Each number is 200 + 40 x the weight over its row's rms, rounded and kept within 0 to 999. Layers, rows and columns count from 0. The size before them is the row's rms in percent of the matrix's.

# up: layer 4 MLP up, 512x160, rms 0.116, rows 184-265, columns 40-79
# down: layer 4 MLP down (transposed), 512x160, rms 0.0633, rows 184-264, columns 40-79
up184,104,282,158,167,175,221,227,263,140,260,83,241,132,179,190,243,187,185,191,221,240,232,229,281,160,172,163,169,216,218,240,225,196,253,243,187,208,195,208,215,223
down184,106,208,160,219,226,204,163,208,182,184,205,201,260,139,273,190,109,141,166,201,178,228,148,191,193,224,271,192,212,152,212,165,189,167,282,262,258,232,196,174,265
up185,112,208,176,229,171,213,173,268,234,205,261,201,229,236,221,204,88,167,144,137,219,157,227,164,149,275,207,229,162,178,213,250,134,225,127,175,221,190,215,242,233
down185,101,181,180,145,217,252,220,168,123,171,224,188,161,246,167,169,215,214,210,180,171,282,157,155,246,197,227,211,214,265,206,162,169,104,151,194,138,180,203,243,221
up186,103,241,233,125,241,228,246,213,150,219,155,234,164,207,256,164,206,75,265,179,246,244,249,237,176,227,135,189,238,203,196,216,227,213,169,258,211,108,233,184,272
down186,091,152,173,228,208,158,192,197,191,245,217,151,220,180,268,167,221,188,240,76,183,145,169,172,192,209,229,143,243,269,119,205,255,269,206,254,170,222,237,124,198
up187,099,178,245,187,143,174,185,150,246,255,196,246,170,237,216,167,201,223,153,135,189,231,263,218,278,227,183,136,264,225,275,251,166,216,212,174,221,187,209,216,171
down187,104,234,181,173,267,281,245,174,232,249,164,239,204,228,248,203,147,270,232,252,204,273,215,181,188,167,188,192,217,155,207,132,200,195,216,165,177,155,181,223,203
up188,109,275,249,155,144,234,216,182,218,211,275,217,207,178,245,161,162,173,234,275,219,163,251,215,176,211,283,138,223,228,154,161,244,236,180,177,196,232,196,203,280
down188,103,145,297,155,210,235,211,279,240,250,286,163,224,182,185,164,185,192,142,238,126,262,147,154,208,196,209,193,174,190,154,234,137,240,189,220,129,196,147,144,266
up189,103,224,162,200,146,204,213,285,177,199,235,198,201,195,189,132,273,228,238,240,117,181,239,203,218,180,229,212,184,194,170,215,264,197,194,166,231,267,253,170,203
down189,107,213,204,172,208,230,194,252,178,246,222,176,213,233,255,182,231,244,201,245,189,247,178,211,236,223,179,250,277,226,140,212,274,231,221,275,211,192,221,231,186
up190,099,252,200,165,158,154,228,193,138,141,150,148,132,247,234,144,203,179,228,297,171,156,305,269,193,179,294,190,234,167,216,260,142,134,251,183,191,156,207,190,207
down190,092,195,270,182,237,174,133,271,253,164,236,227,216,171,190,110,238,201,178,232,229,312,176,195,139,112,221,190,171,271,198,167,187,221,208,172,170,173,180,155,203
up191,073,189,195,247,220,188,203,179,189,216,172,167,213,213,181,234,119,222,204,227,312,267,170,176,260,217,179,163,149,141,195,226,293,254,158,189,193,211,192,181,219
down191,088,143,197,187,199,198,192,215,225,231,134,234,150,233,202,229,161,206,205,210,269,259,208,172,223,173,136,129,161,219,128,268,227,186,243,297,197,199,144,191,213
up192,084,277,165,233,182,160,206,182,200,222,143,181,248,218,194,257,188,223,154,103,139,158,216,154,211,141,115,228,206,235,221,194,194,213,208,210,207,214,165,183,173
down192,134,234,172,156,210,242,163,162,182,246,155,161,190,225,176,251,281,179,190,200,185,192,241,187,159,218,112,173,216,214,221,249,223,195,233,191,184,210,261,158,221
up193,096,209,138,180,204,235,168,178,216,231,174,270,169,159,178,211,263,156,154,195,231,150,216,280,154,145,202,241,146,155,202,222,170,179,111,220,210,159,288,206,149
down193,091,156,162,173,177,132,215,200,153,214,196,126,210,229,236,229,201,173,259,148,176,190,235,214,196,188,189,250,198,119,154,139,133,190,212,183,165,147,197,179,177
up194,100,225,244,205,204,143,263,253,205,197,170,179,242,157,145,264,168,210,205,238,315,144,172,187,203,107,227,211,104,127,217,210,242,241,172,181,178,202,235,249,207
down194,117,206,186,272,165,185,229,240,157,202,219,190,294,305,225,193,187,233,258,153,192,183,231,139,199,223,153,133,201,164,197,249,213,218,172,221,203,149,229,179,186
up195,101,168,194,170,155,185,275,213,225,146,227,203,188,208,269,232,204,214,181,247,191,162,300,255,140,240,222,185,245,251,257,203,214,147,215,182,209,261,134,269,203
down195,093,203,266,103,228,215,184,198,249,211,173,130,165,171,209,184,152,185,273,163,164,200,196,131,248,225,108,172,155,270,137,176,159,223,164,192,181,193,199,212,246
up196,102,245,210,150,288,159,277,249,181,176,190,198,123,176,171,267,201,143,244,211,243,219,190,226,205,189,190,177,239,173,186,185,289,88,249,201,223,163,185,191,193
down196,091,189,185,224,195,226,248,197,232,205,170,165,208,242,297,283,175,177,143,158,193,189,256,215,148,185,207,199,156,228,158,234,194,173,224,179,196,158,236,151,132
up197,111,190,174,218,232,173,214,114,146,272,130,150,126,120,214,197,202,199,223,298,151,146,200,196,219,203,169,255,161,184,235,248,190,140,187,220,179,265,253,238,260
down197,103,144,184,171,267,206,173,218,153,241,129,175,207,211,269,168,252,231,225,174,104,159,134,85,235,226,149,189,126,219,237,199,182,161,253,180,282,212,232,181,183
up198,100,158,181,261,234,172,285,180,176,192,223,212,160,219,184,199,285,203,185,250,157,258,299,175,112,161,215,218,250,220,243,219,295,260,213,151,148,180,206,270,220
down198,098,182,231,206,189,216,166,172,146,188,161,172,148,192,208,163,192,239,189,237,236,201,205,166,216,274,230,172,136,249,212,209,196,212,158,190,99,243,196,220,172
up199,103,217,249,260,199,172,175,225,258,181,93,142,203,171,223,186,208,186,226,183,203,226,181,228,205,180,183,278,225,203,160,240,230,268,258,195,137,237,181,194,194
down199,095,148,200,139,141,208,211,226,192,145,162,240,278,245,185,214,148,129,174,208,174,278,229,180,159,203,219,131,236,137,221,168,210,174,239,226,251,154,211,222,181
up200,093,199,250,278,125,211,150,167,202,220,237,222,168,240,231,132,230,216,327,216,141,270,194,254,297,214,143,174,228,206,188,221,248,149,189,133,207,241,233,148,201
down200,085,200,248,222,218,181,182,246,184,211,201,156,228,216,187,147,151,175,168,247,165,180,133,189,280,218,172,169,209,161,206,228,158,189,205,253,233,207,188,158,223
up201,097,308,232,212,251,252,180,128,197,228,221,195,233,202,170,159,207,221,156,208,145,176,255,242,222,190,191,168,170,228,141,271,166,218,220,184,258,214,216,209,175
down201,091,241,190,225,174,147,193,242,189,188,208,224,227,157,209,231,218,217,201,222,189,151,152,173,162,172,212,246,232,255,253,214,200,163,163,248,184,158,194,80,169
up202,100,220,126,115,128,203,185,232,161,200,246,147,169,231,190,206,164,171,198,281,247,219,270,220,252,208,164,192,217,233,222,179,220,252,198,185,242,192,167,269,151
down202,096,230,280,172,188,162,257,228,239,190,204,175,183,216,156,184,236,210,161,201,206,194,233,179,117,164,194,254,247,230,223,208,185,221,135,196,124,174,238,194,167
up203,100,218,151,176,160,242,261,198,171,230,214,229,193,226,215,214,146,222,199,195,170,153,206,292,213,99,329,193,189,224,207,181,159,125,227,207,194,189,218,152,261
down203,110,237,235,232,212,203,167,199,224,187,201,293,179,160,157,192,204,187,137,212,208,200,102,180,154,183,230,241,241,175,223,183,205,229,232,223,224,233,177,228,205
up204,110,166,239,164,188,266,196,156,184,174,208,201,242,221,208,170,238,244,243,130,171,223,192,197,194,156,181,209,170,237,130,165,227,152,273,164,153,266,217,197,167
down204,107,171,231,232,202,193,199,129,198,157,162,193,159,267,222,226,204,188,177,175,202,158,181,189,251,170,248,203,100,176,185,212,205,145,197,172,246,192,266,183,211
up205,101,199,159,219,169,222,233,207,237,229,266,156,94,250,206,209,148,164,225,247,254,231,175,221,116,207,289,266,184,133,172,218,192,247,158,199,197,190,148,160,224
down205,109,205,186,164,189,244,258,180,242,200,161,194,126,282,197,157,187,204,192,169,209,210,176,264,172,274,190,194,162,142,146,193,156,183,250,174,162,215,179,160,203
up206,089,150,179,223,163,237,203,274,219,182,235,222,137,205,135,221,207,221,190,159,189,267,185,134,175,207,186,136,159,167,201,240,218,220,168,202,219,233,264,266,226
down206,092,163,193,191,252,161,196,217,210,235,206,195,198,196,238,235,190,167,195,210,181,202,232,207,223,204,141,256,213,193,176,232,208,176,250,234,155,143,147,157,211
up207,091,217,190,144,197,139,166,242,184,188,179,109,239,141,187,219,162,194,167,164,213,167,220,150,136,166,183,243,225,201,166,199,126,188,226,147,253,164,255,171,209
down207,098,237,273,158,194,191,210,214,226,122,176,266,202,271,233,174,185,196,162,163,211,188,194,200,223,157,247,189,206,152,232,275,231,204,177,202,197,172,182,225,212
up208,092,185,184,148,110,268,267,238,169,139,231,255,218,133,166,178,168,113,180,176,267,168,126,205,209,272,223,211,270,212,224,307,188,221,200,240,265,216,235,206,179
down208,089,215,253,227,185,166,177,256,195,138,186,168,211,279,249,182,273,219,188,214,148,168,134,161,240,265,116,185,174,200,218,227,169,132,210,151,183,51,263,247,259
up209,106,232,167,130,260,183,124,179,225,222,191,236,144,180,220,181,199,129,261,215,166,243,158,238,178,190,186,246,174,177,319,238,228,178,247,232,188,142,238,234,156
down209,105,241,215,174,161,218,187,190,213,240,271,190,202,160,186,256,206,149,277,208,171,258,184,169,220,198,174,169,253,281,121,271,258,254,157,127,132,194,154,170,286
up210,106,199,144,150,218,219,247,191,160,230,156,173,215,202,205,143,187,245,229,157,204,247,248,269,241,157,201,238,148,195,225,154,248,207,205,194,243,163,202,185,230
down210,097,188,185,210,164,168,252,207,150,260,122,196,150,190,202,201,167,158,256,205,221,192,172,168,167,188,240,226,291,200,125,215,262,273,168,168,219,175,215,243,265
up211,096,225,192,232,217,220,181,167,203,209,203,101,280,215,247,301,233,213,217,176,221,197,239,150,214,179,170,181,208,245,260,156,145,150,225,135,167,191,191,237,189
down211,094,232,169,236,231,274,242,216,196,177,274,163,151,160,124,153,242,172,181,232,194,180,248,209,230,224,232,149,150,178,157,148,150,263,268,300,199,194,153,158,222
up212,096,194,201,194,91,135,208,214,247,203,154,167,176,189,203,215,136,187,252,180,228,241,135,107,263,255,237,174,182,194,247,204,244,222,225,284,176,203,256,137,121
down212,108,202,195,208,139,245,246,233,199,186,197,278,211,224,227,148,218,201,182,212,207,187,246,174,156,297,244,232,174,271,173,162,200,222,196,227,144,256,162,209,128
up213,099,281,196,159,218,186,316,251,192,245,170,162,154,128,245,173,199,172,112,190,216,193,225,112,301,179,252,188,244,221,217,219,253,203,208,277,182,171,184,109,171
down213,098,191,161,195,169,229,146,287,178,181,227,194,244,254,173,199,143,134,186,217,199,231,182,203,117,195,297,221,154,173,168,221,206,198,242,205,214,202,122,170,164
up214,103,132,194,193,239,136,159,170,237,205,203,152,141,247,227,196,168,161,167,216,227,163,301,204,170,241,257,263,204,176,273,150,196,176,157,172,245,206,192,207,227
down214,095,218,213,209,160,179,220,226,225,209,258,225,173,181,176,182,151,195,211,195,102,256,201,233,158,244,140,161,265,176,227,155,146,162,182,231,117,234,236,130,155
up215,112,144,256,195,198,136,216,162,211,160,257,239,217,213,145,294,155,193,196,234,189,169,194,218,175,149,164,147,202,122,219,201,227,199,179,257,202,192,203,196,187
down215,100,215,171,218,175,240,209,228,228,147,219,230,189,117,195,185,207,231,226,246,245,167,152,194,211,168,251,272,148,249,144,226,158,196,202,199,198,184,174,223,224
up216,085,160,150,165,196,170,213,243,210,199,171,259,211,254,177,249,168,206,267,234,260,148,217,189,220,143,157,155,240,140,178,251,283,299,144,250,183,198,182,154,246
down216,096,160,230,245,167,143,173,235,232,181,173,202,225,202,255,163,151,142,239,239,152,237,245,157,208,243,207,210,276,198,210,230,241,170,210,241,139,316,210,159,204
up217,096,212,199,208,211,222,166,262,280,223,190,235,166,207,242,176,187,231,220,225,248,228,165,235,224,189,268,245,170,183,244,187,251,176,189,253,182,200,179,178,272
down217,085,160,172,185,202,222,234,196,183,201,234,232,244,235,206,197,254,155,169,178,218,202,209,291,180,204,279,196,203,141,132,184,196,159,153,220,200,231,174,188,138
up218,104,143,211,239,181,212,194,216,257,181,118,201,224,199,170,173,141,140,258,166,186,191,238,160,221,213,235,244,157,214,156,162,223,145,170,214,236,214,288,130,214
down218,102,195,240,172,159,203,186,182,264,118,249,248,219,256,144,248,222,146,231,178,197,209,285,256,156,233,191,186,166,163,140,158,205,158,303,223,198,289,173,223,225
up219,097,257,169,201,240,222,147,138,155,173,236,174,226,249,282,171,206,190,226,229,221,225,150,223,240,216,162,229,148,241,152,256,244,299,241,203,152,230,220,168,163
down219,094,126,194,128,196,182,190,179,225,199,140,213,231,186,199,106,270,281,197,138,194,261,204,207,227,213,179,183,214,208,169,245,226,264,231,219,178,191,252,194,234
up220,092,168,116,211,138,219,218,221,244,196,175,211,212,178,246,129,242,275,183,185,205,180,194,228,234,191,254,127,156,120,248,189,177,176,274,164,175,250,221,195,202
down220,085,254,241,209,224,239,200,215,191,218,144,187,150,160,144,297,293,192,211,190,238,260,216,153,161,250,160,244,226,128,191,188,189,213,163,127,162,101,204,225,144
up221,097,204,227,215,154,219,200,151,213,259,234,150,198,260,190,280,192,198,182,222,169,231,229,255,188,181,186,155,241,171,286,223,218,211,181,217,183,163,225,197,206
down221,100,181,269,203,113,212,258,148,190,227,221,150,171,182,239,204,259,223,194,182,128,152,234,175,145,163,187,235,287,128,187,156,176,197,135,205,101,224,214,208,186
up222,104,218,104,208,193,203,132,249,225,218,155,182,202,151,222,206,104,167,204,163,192,210,162,181,221,188,181,259,214,283,265,238,209,195,185,151,176,196,222,204,303
down222,098,208,200,237,148,204,250,182,216,267,207,232,260,260,132,191,127,223,255,195,183,246,254,201,244,215,125,218,142,238,169,175,161,168,188,221,206,128,210,275,264
up223,097,222,190,130,170,232,327,253,159,201,256,205,196,153,275,203,203,191,195,187,193,176,225,259,151,188,210,247,191,158,222,136,210,237,213,203,284,153,220,109,252
down223,094,231,182,194,187,178,139,170,182,191,183,262,189,150,228,138,186,281,184,163,230,191,189,112,168,188,174,228,204,199,184,177,226,160,138,208,182,167,170,181,247
up224,095,203,99,283,176,206,174,205,165,139,205,123,198,177,215,185,225,215,125,198,235,158,183,211,255,178,185,156,168,189,224,236,116,167,225,215,207,257,286,272,209
down224,088,195,286,247,183,169,93,229,236,128,214,201,204,259,200,236,231,236,209,205,158,171,159,162,190,223,187,177,172,166,176,193,233,242,225,196,181,270,150,248,232
up225,095,154,221,191,185,156,200,204,200,227,123,252,169,217,201,249,199,217,205,191,278,161,173,209,232,261,166,206,215,152,263,207,227,193,167,171,269,145,98,265,135
down225,101,237,239,227,266,218,135,165,155,232,179,169,166,185,165,125,168,235,180,176,168,260,104,199,214,253,235,212,193,137,151,202,237,227,197,176,221,205,248,172,161
up226,083,264,201,176,176,204,121,238,218,249,204,159,185,202,197,204,208,198,191,193,207,197,201,194,151,196,167,267,239,209,201,177,181,208,258,177,207,169,168,173,179
down226,099,258,279,195,228,189,200,177,284,214,253,149,253,169,249,154,194,219,226,256,239,223,154,138,107,146,233,267,266,210,219,249,221,175,146,200,233,222,194,167,216
up227,110,200,174,205,191,243,229,180,227,192,219,154,155,227,248,179,205,181,167,239,292,140,201,174,222,208,156,130,162,160,154,200,231,213,161,236,191,173,247,218,204
down227,102,236,229,179,230,217,177,198,262,155,70,207,183,198,244,228,195,204,248,198,131,214,262,111,248,189,170,171,244,192,134,247,253,242,188,169,200,251,200,197,184
up228,106,154,176,182,123,235,160,218,218,225,196,208,219,257,229,256,129,205,190,150,221,117,172,213,133,194,107,209,179,160,202,192,152,178,208,216,206,147,193,181,177
down228,106,207,226,150,172,166,294,136,182,216,235,223,133,146,212,201,131,114,240,249,184,208,209,210,193,244,191,128,264,218,236,156,282,196,183,211,174,169,146,234,204
up229,100,212,148,248,148,102,198,129,202,271,173,234,167,238,215,221,139,175,150,129,198,208,151,178,193,188,292,152,182,170,211,265,213,271,118,218,157,210,251,267,125
down229,092,226,235,228,143,206,156,232,199,178,236,143,147,162,179,127,211,179,289,229,214,190,207,222,198,214,222,257,185,191,171,206,140,149,303,231,160,222,234,186,162
up230,011,216,198,214,284,218,210,171,190,143,263,205,182,261,154,212,135,198,224,128,172,181,161,242,238,142,250,172,171,263,209,201,139,234,208,162,222,151,148,202,267
down230,007,176,236,174,220,131,124,183,251,194,213,209,272,214,233,146,228,175,205,168,212,232,177,242,195,294,179,192,175,165,143,247,171,207,170,237,208,182,128,189,151
up231,104,217,210,162,215,247,174,202,216,214,226,189,248,189,170,178,175,197,210,205,288,211,162,213,170,228,118,176,203,188,166,195,148,187,171,237,211,191,116,225,81
down231,101,216,247,248,212,137,157,207,229,197,264,262,170,151,251,260,225,168,124,241,197,179,174,216,164,208,198,208,213,173,174,199,168,185,193,182,186,185,209,197,232
up232,109,287,162,254,215,153,210,224,190,184,180,175,291,160,228,196,159,192,195,277,202,247,179,230,241,218,171,224,190,182,224,198,124,170,196,174,248,208,200,256,148
down232,098,182,238,197,135,206,291,176,216,126,179,204,176,182,194,142,168,209,257,216,175,184,196,211,196,205,140,255,221,138,139,222,181,222,198,334,147,228,174,216,199
up233,090,173,216,133,214,156,212,196,162,185,145,215,233,233,218,171,157,204,167,167,235,198,230,158,160,219,247,197,203,184,256,220,289,135,212,162,161,168,252,199,263
down233,089,234,208,145,214,208,220,191,221,135,183,164,204,228,228,218,157,210,207,249,215,249,252,205,163,270,249,187,176,195,243,249,142,224,224,150,181,205,200,199,195
up234,098,267,187,266,167,201,157,216,235,201,218,174,270,168,154,212,209,231,228,217,225,193,280,204,190,162,231,191,268,190,163,198,172,189,163,217,206,174,231,261,283
down234,088,168,122,189,200,156,166,229,275,270,240,177,194,256,205,230,204,167,213,178,142,236,190,287,204,216,206,215,229,207,154,237,170,212,218,173,194,181,203,221,186
up235,097,200,198,216,201,232,216,221,267,156,189,207,200,248,195,210,237,164,151,198,215,224,226,280,222,157,166,200,197,188,166,155,177,204,214,260,131,230,242,181,154
down235,101,149,152,188,176,232,194,157,205,222,158,101,223,225,229,161,112,189,228,122,189,193,237,253,254,227,253,195,221,179,153,168,204,219,208,184,207,239,193,173,238
up236,088,239,195,215,221,124,196,213,200,193,235,236,159,208,187,190,191,199,224,212,143,210,159,257,167,186,178,203,232,201,177,184,177,227,198,199,167,112,260,133,140
down236,088,165,252,223,257,204,131,229,212,155,288,153,272,278,158,249,222,234,230,180,188,197,221,168,196,187,98,113,225,180,196,228,173,174,181,132,194,230,228,207,221
up237,103,192,236,206,185,201,254,223,226,215,215,248,216,194,224,182,190,180,209,177,223,210,226,197,237,145,227,141,134,216,204,253,185,144,212,174,192,138,258,273,219
down237,100,177,203,169,155,183,199,239,261,197,170,129,144,207,184,259,194,163,162,274,223,239,209,196,199,148,131,191,238,179,244,117,166,196,171,253,157,135,206,129,165
up238,102,197,172,221,185,198,175,216,84,165,154,116,185,217,184,162,211,189,143,254,187,218,222,153,246,207,213,189,270,191,270,257,236,249,249,144,227,194,251,231,171
down238,093,254,259,189,193,191,233,182,163,160,237,214,214,219,247,245,149,208,169,187,186,234,213,200,278,202,176,165,218,172,149,191,131,186,198,193,131,254,195,181,240
up239,077,221,175,199,245,184,210,202,182,239,240,217,228,255,223,250,191,219,165,262,215,207,251,236,217,180,288,254,205,206,275,163,243,155,219,237,175,243,227,227,145
down239,076,177,188,150,265,209,190,206,248,211,160,196,235,178,208,217,257,214,207,151,114,180,226,240,244,241,272,172,191,158,217,158,152,232,136,216,146,256,208,243,252
up240,099,231,183,192,179,226,173,218,260,217,191,235,131,132,210,149,171,155,149,222,217,153,216,215,247,271,143,198,218,157,179,272,227,174,168,283,149,206,218,192,160
down240,090,196,235,217,254,179,125,155,135,146,233,156,248,174,241,146,201,208,197,226,181,168,90,209,153,135,206,202,213,182,187,227,158,203,170,202,217,192,225,195,231
up241,091,189,138,227,283,186,243,180,197,169,217,226,270,170,253,228,149,197,171,142,203,137,248,203,200,132,132,253,235,221,222,176,234,165,209,181,228,236,196,156,249
down241,102,215,135,216,206,190,242,208,200,149,258,224,229,121,221,183,279,210,236,155,256,104,253,289,138,201,156,169,139,192,126,191,191,205,193,150,223,174,155,219,153
up242,099,203,202,168,123,135,237,189,256,189,250,147,211,204,212,225,178,193,229,193,213,186,198,162,217,205,214,271,255,220,229,209,290,228,153,169,220,171,265,321,226
down242,105,153,200,140,203,176,219,246,276,198,162,159,211,212,234,206,210,243,242,222,140,174,180,208,198,179,222,237,227,259,227,242,217,248,188,244,204,249,179,139,242
up243,098,245,156,226,220,198,220,204,251,202,134,169,168,179,159,209,237,359,201,215,218,147,194,202,227,252,221,268,203,174,184,239,168,247,143,181,246,152,220,297,233
down243,095,200,199,216,210,186,168,130,188,240,135,155,181,216,201,266,200,279,179,231,193,191,141,227,186,221,234,218,227,247,163,208,197,142,207,178,140,147,146,219,252
up244,093,235,180,232,151,280,230,133,231,219,194,208,172,231,122,268,293,296,221,193,185,173,230,216,173,157,172,184,154,205,214,202,191,261,165,200,262,230,217,243,106
down244,101,198,209,149,209,123,275,201,177,215,193,173,200,203,162,240,220,208,231,159,216,231,257,204,207,139,162,168,256,185,181,122,166,252,166,256,101,261,142,315,244
up245,095,241,205,145,183,181,157,163,212,128,203,237,164,150,113,156,173,196,162,185,220,208,146,219,288,184,213,169,217,217,179,192,152,152,175,223,150,242,155,223,161
down245,098,175,175,236,224,127,274,232,214,211,240,153,214,278,186,225,248,214,183,120,129,225,167,191,169,182,237,265,206,231,192,133,159,211,146,198,220,249,187,248,148
up246,104,200,154,203,155,149,253,195,222,184,132,283,222,186,220,139,265,259,177,169,248,199,171,203,245,186,290,228,235,209,240,188,244,209,240,178,250,218,267,210,230
down246,113,224,220,223,262,183,215,214,181,265,172,230,239,180,237,164,149,226,135,242,225,200,220,199,277,168,236,220,246,187,209,275,198,217,166,171,181,191,169,236,258
up247,105,241,264,180,161,194,196,246,199,162,162,222,146,178,160,180,188,196,193,182,168,166,190,164,181,214,186,237,199,195,224,181,134,232,155,209,215,272,262,167,257
down247,103,159,234,104,208,166,249,218,267,213,183,199,176,208,194,142,161,110,229,135,153,260,296,214,190,220,217,178,194,136,159,204,162,225,182,209,218,136,246,224,190
up248,116,209,70,187,202,245,205,162,170,165,166,199,140,213,261,118,180,165,188,211,224,260,199,207,229,229,177,138,184,148,196,209,173,171,253,192,187,151,212,216,229
down248,101,145,224,206,158,222,262,159,171,273,219,130,246,258,217,270,231,245,238,135,156,167,184,231,166,232,220,180,162,227,184,258,177,148,131,226,243,180,202,174,289
up249,099,214,235,229,225,265,212,153,180,228,273,211,177,177,211,182,225,168,205,210,214,195,192,235,173,213,156,179,167,242,186,162,283,203,265,137,190,169,152,164,167
down249,091,207,163,192,140,237,261,237,243,176,261,235,245,158,202,189,154,237,261,139,156,196,178,214,173,235,256,144,180,252,141,170,114,176,219,179,176,182,271,166,225
up250,100,240,209,218,195,243,182,192,119,306,230,248,240,201,149,203,226,187,206,187,181,137,213,185,212,204,224,203,218,257,162,239,256,196,218,225,184,246,239,323,171
down250,112,196,161,174,230,128,177,209,250,249,145,206,214,172,189,236,180,237,190,221,201,138,186,99,233,206,242,225,135,213,152,225,117,223,235,218,211,248,192,246,161
up251,102,270,188,257,201,169,255,182,214,274,200,184,125,208,191,192,244,221,191,232,184,120,224,199,170,108,229,214,216,246,248,215,190,203,177,197,191,171,229,156,187
down251,098,148,164,168,181,170,219,219,205,164,247,224,170,284,209,233,210,236,226,234,215,138,213,159,171,181,151,155,231,194,256,196,231,198,194,230,194,209,224,255,170
up252,093,197,188,290,199,170,167,223,248,144,121,228,189,174,155,194,161,218,239,205,198,241,266,133,187,215,177,224,119,252,179,221,163,192,245,198,230,184,304,185,147
down252,091,192,265,253,204,180,203,212,167,150,192,228,213,239,175,188,161,274,212,189,177,241,271,254,209,223,201,139,143,203,201,236,193,185,256,215,198,200,201,178,170
up253,101,221,182,195,183,191,267,242,198,196,236,180,92,213,250,164,183,224,275,261,220,239,211,216,172,299,249,216,261,161,107,169,257,191,223,151,164,192,244,150,225
down253,097,254,205,196,197,284,197,240,226,171,224,235,189,238,168,165,133,175,146,184,158,236,117,183,290,191,194,167,256,196,204,217,215,192,240,177,123,220,212,194,221
up254,109,255,184,169,152,158,190,145,180,161,188,171,163,194,161,203,241,255,282,181,237,129,223,139,268,264,182,236,213,217,252,233,255,227,207,232,196,153,159,161,236
down254,122,202,199,180,192,113,196,201,172,224,219,166,157,256,237,188,139,145,163,181,219,213,114,212,256,247,174,189,211,191,192,187,131,224,199,196,176,257,252,255,219
up255,104,144,184,196,159,196,167,227,230,173,144,169,179,207,205,286,249,229,236,176,141,201,221,128,159,147,263,172,206,158,198,211,219,157,207,147,167,225,265,183,211
down255,106,232,204,217,206,251,153,188,169,155,214,128,170,201,283,166,139,201,199,212,90,181,203,174,245,213,208,263,302,220,222,240,140,212,184,183,222,204,196,221,214
up256,097,153,141,193,196,226,178,160,146,164,158,241,142,133,177,161,245,182,250,250,176,217,171,246,249,268,164,192,208,145,253,155,177,167,171,196,151,113,224,152,223
down256,094,244,207,213,148,227,203,119,276,197,215,199,143,187,234,198,219,85,191,228,230,200,88,241,188,191,146,181,180,167,147,297,151,177,167,211,227,183,162,259,174
up257,118,232,163,191,234,221,206,210,197,154,200,144,214,182,188,157,115,235,283,212,207,177,218,149,186,155,271,143,114,179,256,192,131,219,177,148,279,113,215,198,153
down257,109,132,196,284,216,194,204,231,163,213,226,196,217,269,161,208,223,142,197,242,205,195,200,170,209,190,167,261,147,271,222,194,136,172,205,264,239,234,187,203,156
up258,103,233,153,139,241,219,152,161,195,224,195,198,189,262,227,196,226,209,169,145,222,188,237,239,140,221,165,196,135,255,233,220,161,160,216,263,262,231,191,216,147
down258,102,163,181,226,225,155,259,160,182,137,264,167,199,192,226,151,171,221,218,146,137,215,193,162,204,216,287,204,221,199,234,168,242,259,152,249,140,164,165,147,249
up259,103,154,208,216,181,169,222,151,215,188,181,169,237,219,141,193,265,242,190,249,241,126,208,113,232,215,232,189,280,204,241,229,201,198,185,155,209,166,243,236,246
down259,104,161,326,225,153,156,209,191,167,221,205,234,221,182,205,193,172,167,200,195,300,173,181,175,208,190,253,218,270,209,213,195,177,220,139,168,268,196,273,238,192
up260,100,183,166,177,193,301,207,206,253,208,161,252,254,193,237,287,150,146,259,224,142,179,175,204,195,194,195,180,232,150,178,267,146,165,309,255,148,221,230,204,183
down260,099,197,222,262,200,211,147,154,194,220,272,209,181,206,190,210,173,309,198,117,237,192,188,188,158,176,279,207,265,171,208,257,155,238,232,175,200,220,200,228,167
up261,096,310,197,176,191,203,253,144,165,169,207,238,251,174,211,227,221,129,158,187,262,177,135,217,141,202,200,252,196,193,213,178,223,274,244,257,204,216,233,228,243
down261,095,162,196,195,227,205,186,241,190,158,203,127,203,242,177,260,301,260,121,224,254,211,138,186,178,174,97,156,198,216,169,172,101,182,179,199,200,178,195,216,237
up262,104,184,166,251,193,227,187,245,226,221,238,142,163,155,144,164,242,158,258,227,224,216,240,205,201,209,185,223,202,199,245,252,248,204,248,204,288,204,203,267,172
down262,097,144,187,153,163,219,139,180,234,167,205,176,188,217,183,190,269,262,164,158,218,204,222,271,191,219,214,226,224,169,176,139,199,175,294,208,261,232,213,188,152
up263,116,206,147,152,173,188,172,229,214,165,186,202,170,172,115,137,160,200,152,141,232,160,243,287,192,229,259,248,185,200,237,215,229,207,202,150,269,153,209,197,182
down263,109,205,214,90,170,199,226,186,87,194,187,167,144,137,197,159,157,245,204,186,172,201,287,183,170,132,229,213,196,252,258,172,160,203,156,202,232,214,167,191,181
up264,106,196,163,200,206,208,237,158,203,255,233,237,221,198,136,211,191,175,240,160,179,165,214,200,135,211,127,208,288,147,208,158,240,214,203,206,205,147,171,233,201
down264,102,115,195,256,146,148,226,225,185,269,215,166,230,171,137,191,234,229,221,224,218,267,235,290,199,159,188,168,127,198,204,278,148,100,259,140,260,221,209,205,210
up265,101,266,180,150,215,181,211,132,176,204,269,222,207,119,215,245,253,229,238,200,335,222,226,320,180,212,229,155,172,188,222,147,195,211,221,174,240,225,229,223,224